config.yaml
n_layer: 8
d_model: 96
n_head: 3
n_kv_head: 3
head_dim: 32
d_mlp: 384
vocab_size: 8192
activation: "tanh_gelu"
norm: "layernorm"
norm_place: "pre"
norm_eps: 1e-05
positions: "learned"
qk_norm: false
attn_scale: 0.177
bias: "all"
tie_embeddings: true
parallel_block: true
init: "normal"
init_std_qkv: 0.0212
init_std_o: 0.0053
init_std_up: 0.0212
init_std_down: 0.0053
optimizer: "muon_variant"
lr: 0.00568
lr_mult_o: 3.0
beta1: 0.9
lr_head: 0.00534
grad_clip: 2.0
warmup_steps: 200
schedule: "wsd"
decay_fraction: 0.599
decay_shape: "exp"
final_lr_fraction: 0.0
batch_tokens: [8192, 16384, 24576]
seq_len: 256
doc_mask: true
train_tokens: 83530000
steps: 5641
dataset: "wikipedia_en"
Each number is 128 + 32 x the weight over its row's rms, rounded and kept within 0 to 255. Layers, rows and columns count from 0. Numbers have three digits each. The size before them is the row's rms in percent of the matrix's.

# layer 5 MLP down (transposed), 384x96, rms 0.0731, rows 73-106, columns 0-95
116:144127118156139131169138100161132114113148131101138167179129124172129143150119169167105140093099147122122161128176118109079151106091085147176206103151140055076111115105101103136099076115143143094168179113168098138100058100095130123128154133121189041072149154094139177089120107143191168130
089:181132154105151090092151128168112143133156122080130103118164099120163122172098139139111129161136146107141086116117030100106166152103158116145136115084079183162162146159107216105137120117129100096129216086135174146082150119149138102057163150112140128115118125055126112117092105160112148194
098:100132118170079100161113151100128105182104127087146107191109068106122129165102079088113068060096119160116155124158130141174129057162118168162171097126163098092133145122099178107131097193085123149185141167150122095126137128143139151062127162132133218154127152164145104098126146122129099106
127:081120155101111085092108138094113160086146095103105125080159138115138095144154166171100142099182092133116140154159114130121165060171178123124059175128161029149152119072144143087143145093117153114160208147097128145095131144134121110106118151147098208161137155178105105094135159117163152116
102:079089148115112130200137138128119105092052172105163122121160137183103141142116153088096150142143103148171089097116127166084125144084114128137091202098083140180163174160112182121187111091059088138197085159151131109174152124159094137117129131141136072129097097085125117159129132100168123126
085:095138133151125147184124133141120152087138165099167113176091108098147142132095143165128070093152128183126158149136116149153105120112126106081101154129086112145111180181079157120095160179035124096123166129125141111137154092138176064115156150093203109068142142086077094188109171089140136146
107:146143075117098125107193114122135102200085175123132092176105175135136153130126196148158100137194108128108144149119134197074190116117122183140115146040102176106112166091126097137129113076115097104119121128112083144149134107161100100178066137167138120118144058098122124154132126094109159138
106:162168116178085092075160169090137152156101134135135129137101137025115157121104179183123193135176124108163136151111100157149094103094170128178119123167101087126100097152095168133117174209077110106151087097145100124105083102075118118144142141101137086191145130149114166140111141123109103111
088:172098161154079090099118154150144138098089128120205166094087126107096147109125152074102147138152112185148127134131176167119161134190100101108065140132166135153152130171062152101122131113086181145143089141127115094135162126146149189189111061111096157104117118125158116124157149143067095056
111:170077178162152122125118082159048107145144144176146149058100092145138142096128169158152119168084124149130098147112139104159180162080164101076140148118177115040125101171136085170123168132074152158140119117175114118126122145089090102149165105071111166127127084137110176139079156109134135113
089:130099086122124076157098131119118075123138113079169088191134141117153170110073196076191153130087142109167081143138142110131086126112115116154117141158112126132134141073165154126121091084106132115101149117161158116096141052180132184112098189143146118086158120138180102117114143223171128113
105:098119116045152168165172136073100091131089169154152091116106177166120138086083095166137145149173161164099190092101147148159174160131111110123135101117168101105040175130091154105114180101108078114105111149111147106097131178113135141086148117168144180150088104151129125175170102092129128119
081:140201098168127102168160120140130108186135177108120098173137096064187128133129141104140125098138164065156120154108118101150173124114154105117085164104151182168107155092100154153133112139071158107081113092101122165109141120113158086101106108117103067103085131153100206173144100107119213128
096:131111143160072078108167165139118086170087077159163113118142079132169140140067109087131170096141178153098171120164124107183113128164064128171102102109161092154101131110143120185127167152136152108114161165078126107135106122188062081097104130137140139118084103185139135151130160127071102187
079:119147082164111168113154172126108099202158124070152102136097097200097137119162139088093174158099108136165131117118136124190161117117107157107109067063130062142130118123124100137158147129085106107129075106170128190119097144199153145093140126131089084120124175154118184132121115118078116193
113:151163133108106078153082152144079167071189169103105131069106132095117162190175104112084169131134157136094108145133145126179177102130122105090101180058147113134131173140093130102146109135104129166139087203113126090125114186082124144150125113141112163066067128142133190115142128134174118102
093:056143153134112104165159081129135127133131178128097104128135150072087120128138121097179134111119181114150117181195118127074125125113143155169152148162087124156157123128171145109098089112158129069141201096141162160081094163103074075068066109146189152110126115141116156127061136169146114152
111:154179090166137143173164112122134110099145136110150130168133135159137136128154133058133136121071206135143073145140116084123114150117179134128127096134235130065159069118133115130161156188088198149145088111158127118058145099095128091096096145124145141156090068126140136129102079097139122113
104:114174066161128160153162156101127178136098087166131154100117146117138099126151159132093169176218154079112137147143158149114085082123143124158123077142127149172107091098108099095088156090138081082158076160172151169101099177094167125133085105113144146103153123107054140115140150105173073095
104:137174125155100150121139118154106123197154156121079122207133141164153129156096101156170186155118119168175105084110093138131135114103206107164091114068084066145086094097127135177103104141087077100109143102105123144150136090109186150144069162095098084138099185104162151129123153135120092144
114:110074137196175145147119125093107119053151102115123176167156134114159144144068129127102144126132114142052099090201113087146139117133087153145112164178125111113168133175129145106155102187134116087096117179172115155157079101118142194144155177123117147080090126123112068091107162079108141145
102:133102193104126130125118117141121179120136117097170142197127141083104115167145071157072111113132115113162198118077109157128200156110106140192103166129126129168145062153109128083122165151106110094072169157059126091155124100105134113073151106146102123101151135215082141133125134116163104108
090:123146128159115147107191146106219092182112104165081155133150067138110185138147140097084154132037101132090116159130114148170111162141110184140128128120116121115096104141110175167135101113107092165089122098080102080162123137154084145147098085123117161157118124088158198140138116193086114106
099:120157100167112099145118129146097163109135117104145143150154124121116149098126121066194082191107137144198212144105124138093185141154098101159049129148164071152145143136141109115112148088105095119118143157116146156172122179121159128131063091088151170055108170142140122115098147055146118091
091:121156155117156080144148090114142168143154091216163118143105120100143087157164134115143119140099131069137145059189121133136128179154075132114124160148148148104115148035032116159107104113096141134061160114149152092163096148106127145181100143089085175108148116146175152109099125133113136158
091:176154104110129131127194121082192107100085114084110126176110154117146129109121134152087188146118119067079143149185157164164133153116132090102103058140104155122110114139136124196197083066095101098152176119126078136126159080159137180131109086095132119146121135135141210100135129144106152119
123:119140092112143170168093133069132120096101067194169103131170070117142082103134204129171146066044106119106185084116182133145148134148147074123116157108137124152190104162172150136172129097128093148110077101122118130123143138123109123067130149167139099184137139130170146160114090141113102143
091:141112105145103202136142190090125082119110145087077103126139120177063179179125153098137096089154148105168149141133067121147059097081096141104180169151112139151124107169197160173145118090112135161141132160150101122103135097162068162070116170097096148133079147117127095163113142141127097148
097:145135125176112100141110148100088078079107168096116109149117145110159098180175101148163147093075139104053137095085076129112153142207130148121084097140148089183138130161142141116097163143146128123120173159106106111124131138167193212093093139159165124152032150143104133135143086126101128132
126:134147156107177078113093169121106119172114119159107123140135167150097129145140118114183189137122105115086109171091119162202160068090159141102116146178092122132123158133132128115120115149148105097118124118067159148091094219109137178118073103170127100168147083142146117072129101120136181038
099:096175110103128140135132096163175037186121080164119144122101161180100122113140147082153093188056151129191137107156084179163078149118105119172160164104142129128098147086144138149130098132147111116108121079205158133103120133143120088120103159152145137142130071088148152138056142100085146128
086:146084122120115112187090141136131148093140160147110082110190089132164075122090131190120136092101114173056198110074109140190113159161105150178138107115132136082085123177102149118140116136160053173098103166117141098108157104123142116183107104131109113153099145144092168091155129163166138187
086:174070139134099086153156164160097128101151171089177091206168108136105158153109134157184122135122101157109127106170138072111179080115096095127114198109125153095076058086115147113171159105134103132093145133140154067108140113147159099122107186149162086124096112132155104121143132138200126086
099:147149124103115123097078144111091133132136116154230135163141101110165117080061091088112094121137057129127130138156155087127144144098150046115114151143125130151126205147200149105173192125098145106127136119090175126097115134178098160118132120115127123146176106153151111120081086115180080176
# layer 5 MLP up, 384x96, rms 0.155, rows 74-107, columns 0-95
101:165091071143160152138107163108135160145092129134137160148118143159118112043196115163151193079122056114091192111124105138121121128098114150124104133135111091118141138093079110137125138146119118110134086145106163099081042151167188108147138169137146162162046183134167115130100145122141092170
093:140080125184135148123114085135116144107143174173125125138186107129137113112101124141137127137122121064173172133126079097108130158076101173183114078192122186190127131132080113127149054125170131092148113088108091091120109174105138137184116117058182126115170135088152076139126176085151150100
108:121116093085095142158098101167081182114177177130166121153096145133158138164101071113072144128121150095132133166113129120117180142078103106119108117131090112095197071133105165158117193090132160141157099144164169111140049160132098142145146105172118122159182131160093123032135129096122088134
107:098104177093161180159124190135178116127126175178144178160128144169147167126139116148100137183111176087114182131126120170096115113086096142113152140130107123166124147124126094121086055142150125105171131143099113090089062116103139132132130113087114051111035126161154122165085169109074118122
097:123168197126158108105136127181089142096132104112173171134123134159114065128111086145149178088076162113113152139084153095100082104102138120115132188140129124142177115140105091096082087076181130133145087118125157110147106154158137200106130093099134141132133128145239173104138055115109110151
103:138107154172144151185094221104133144126099150113105173143217085108141137136141081136163114117120182036154130076113111112148099126109114146134103104199117099176090117156088096093171127158077148148131147090118134103122075129124158127091166144080156149091119139156116091092100177122146149116
125:141197121123063158183079114112118095179100123151123118154125129148115130114049117150131138095138145161139140092153152114161085037074140145112168207166087064121132121147136084120168082147163112110123155113116128105190102094129170157134162175122123096102106162126135102162107099137193110148
094:069125158179156156132115151127106087180101142117063204168174103153115143107139094166156132144101148134150099154130101057176111109106098057104152146176112094114153143169145118077117196162113069177098090105156173153098152135146110145152090137121099097074136130104138081168107143113160140139
104:066166055130155147141105092193130145166169137165093111208144126158138078125082097063129126092102120122144159093182155130187148116131142051156122081167121154073171076156103129131088068113123152116118128145150154155125084163096120148166116129086132162113113149140135107081143119106130144164
087:164154147143112128198121098193096146132151105115107179135103167091114137131154136128139087113146096129130114064126173125170133125195198150138138129134135117114150127160159148155152123109082128185125080063186120122147155102102156117134115124107061098098082120148098069020126145175113167114
107:174160136194101074126124092156160158173140074129157154139162131130144100140139155056153108109154114116158058126139136094094068054127193159119162127134083134122178082091147058136087105150135096151172083137131126138157144054152123102146123152118104105127184135092124141091167136167155132133
104:127140133153079078041124134145148208141102134150127073152133136133126120107121162113162207122160103097163086134086139144124104122183155073130109051238167092135132106115112148127116096113096124168109146191134119156105098131127154103111121149203116093087131150112141134156122115089116145130
101:093210088109170175180112126113141193145169165112067169170153126061113107126120134106116145145089133129167119110124117169162140124126150153079131069127132124102161147162183132138182108123175075140097145054118134136085105125090166105167131120107116135146101078146141109134134134053149154063
095:115089087090109145150089144116116171097149136151128106148098149201169153147083147140200130099105148081137096148139127149184074116105087083167134155063153121198126120116140110103051121096115121143177141094079075104138111156093158153086158128139183118137107113121171163169147126150128171069
104:145148099090204212141172128136129102175148080108127172180124160059096074103133144150188121112101170075105134095141148155144092139105105108149135107092090193150150118124072100166138114147152107140081128104122157136120131121167089117191102195099128134156137069088113121123085125095117157132
088:100066122140131170085104096157160141096161150082141147161114138127106116123120140152116135123125149155047099096124147190146211141175131141146144140148142109102225077093149120081087109097185163153145080147115143154110147102110148133117134039148147104114097147083089092112177135163128172107
112:136139119160135137170074063184146129147170154135118152127177165120168145089096095149137088080110129148097165124122127086089133133079107103100142091156115086201045119157129126139111075111136174116146172139086121099146097141096081115108129152102124127198119164180207099168105137107096146166
094:124109137096112102111099149104141139096108135146111101163124121126155098160149149101108168073133068077136163130137148103128145158059164094098138177094122079121156052184119148083149162171072190148158123088138100172178084134124063147191168128126140119181153110196156115110126137139099166100
100:111133164117145058147179123177132167103157130159211122116061162083077109124103175123076135160177111121108147179146091145097145070159152134131186095121081133116111151154090146156090117093159119121141077167078093121104088136144068126142168126166153143095080107135143104120158093137166120168
097:126194129051121106163148153110129131166166139107098114127102143133151133152140134137090105128142113134199152120147176091107122116187120049079164128080068036142088094119156134146110141157142131115145161110130131104146098200160055108086167131161096156118176109138143117089148117119173132180
093:098212076136140157123092112162143175117128076120145119115155087126143143104132150206123123125126144100099119117162201139146077098138140102075197104077153170144108121063096131136119094158164125126089138157105126077095128151198109121183076113119195152114124064113110124172125141133132136162
066:144118133097103092139119165120070130140145171099121024182096168136097155136124144175135124147113193092172135126101153192097092117114135077134097120111138107088110156097159099125122111118154150092112113178159100117129173142127117146135106148175179110044178101198181128118102130070148157111
114:082159065161169187098169051077161109138138173094176114102119164128182161055130180103141135172081106203116123154138100161113132140125110105139161085150085162148093094115148082138127175121145071144108130140089121160122139142126134131108150177119155138137099127109132120126087159132169059100
095:120066141229197187081113121110093103182122099163142113135089115129100152089122108118113115133106146135191140136156148129100149099152088051076116174138118096136097093119130114139080122092169140127206176158127131114111153097155107137152151155124114109100157096216141116145162125143109090135
086:138126126157144091095087110134112172175140194086109077068072105122083179168128163128175125139109107176150132106097092142071121128106121133148158134130146113087089126165063147120143198142125148138193107222143130147090115156121115117152146171177086076115096143106160139105184103126104120126
103:122114092089169182171106189118116162121114055157138128115187111158133122095140158147141197126076102135086150079112183185075156119107187133119111108091158117123160106169111128147128159177102133106137058120073090126129166141070163152103148124140170073168106113124129083107147170142141094116
089:096144110159144159093141144109149196129116137130151185142074180106096136095166119117173181115145148143158180162107110170132134123162157134135083144055163129084146111123095080124093098097099102177163146080100101147110194106147134161148115159092160183075097148089092079094172114073119098112
097:094116130098178117190195134144153150115135092200096158088157124098114205086102102143156135109117126191119129133143158084109165132058156185107120149178096114108122103137065136091118122156133149130082093112126099149108138143146129152103096133055119141098134176123179129121194143115147157056
104:073159120165124193114149093135136193138203144141098205114135124148096102095143177153112135146121106064169142167170159115112114130093093103115129107096117099180146123122142103195140172088114119094144169119178120126189105086138060096106143127131144169115101086110079057124112115149107135151
103:168110054161104134093171152133137168151106165131114092146117173099117131062100121147172106135125079181186115127109107135082165151122135087104112161165168073167161175078120134153101121088102127144147118047165112145117106135128109150147079100130140091134127197098159171147152192142121090074
098:102078143108208136144100128166164071109109162146091189134149125130119088126114099132100084074085113102154164176157074185088131090157151116169168098171132169147086114108133099127130064129144188117165128134161096116118094082103103119118171164159197100099132164126129140112069128180121123148
087:167147198120227135115093124125130120137114104173116124122095159166131124131099107120141137147107144157141061123100145172141081116091145120103102073166136111173052121177134156166146115138124124145165158128140100164089070119056157045125133124102152102117178106104114138084143143128124186194
096:069102119130095131162167135167103155169119149113088135087145151151109145125145125155126160109072146155103080131119167104081220152156155181105118129157150083151212110153088119095113134087137137165117089136120134137115120081123176115079051115138181091119115142116107106197054110152147158136
083:128118101133123162132163177167131060111125100075143185120137120166063146094118145089164087153151150117165132147094116055092097073109117144106116103146105125156115158141152133065174172086156158148106140172133156125130106130178101171046143174174133112087128086149161131191123135096083168126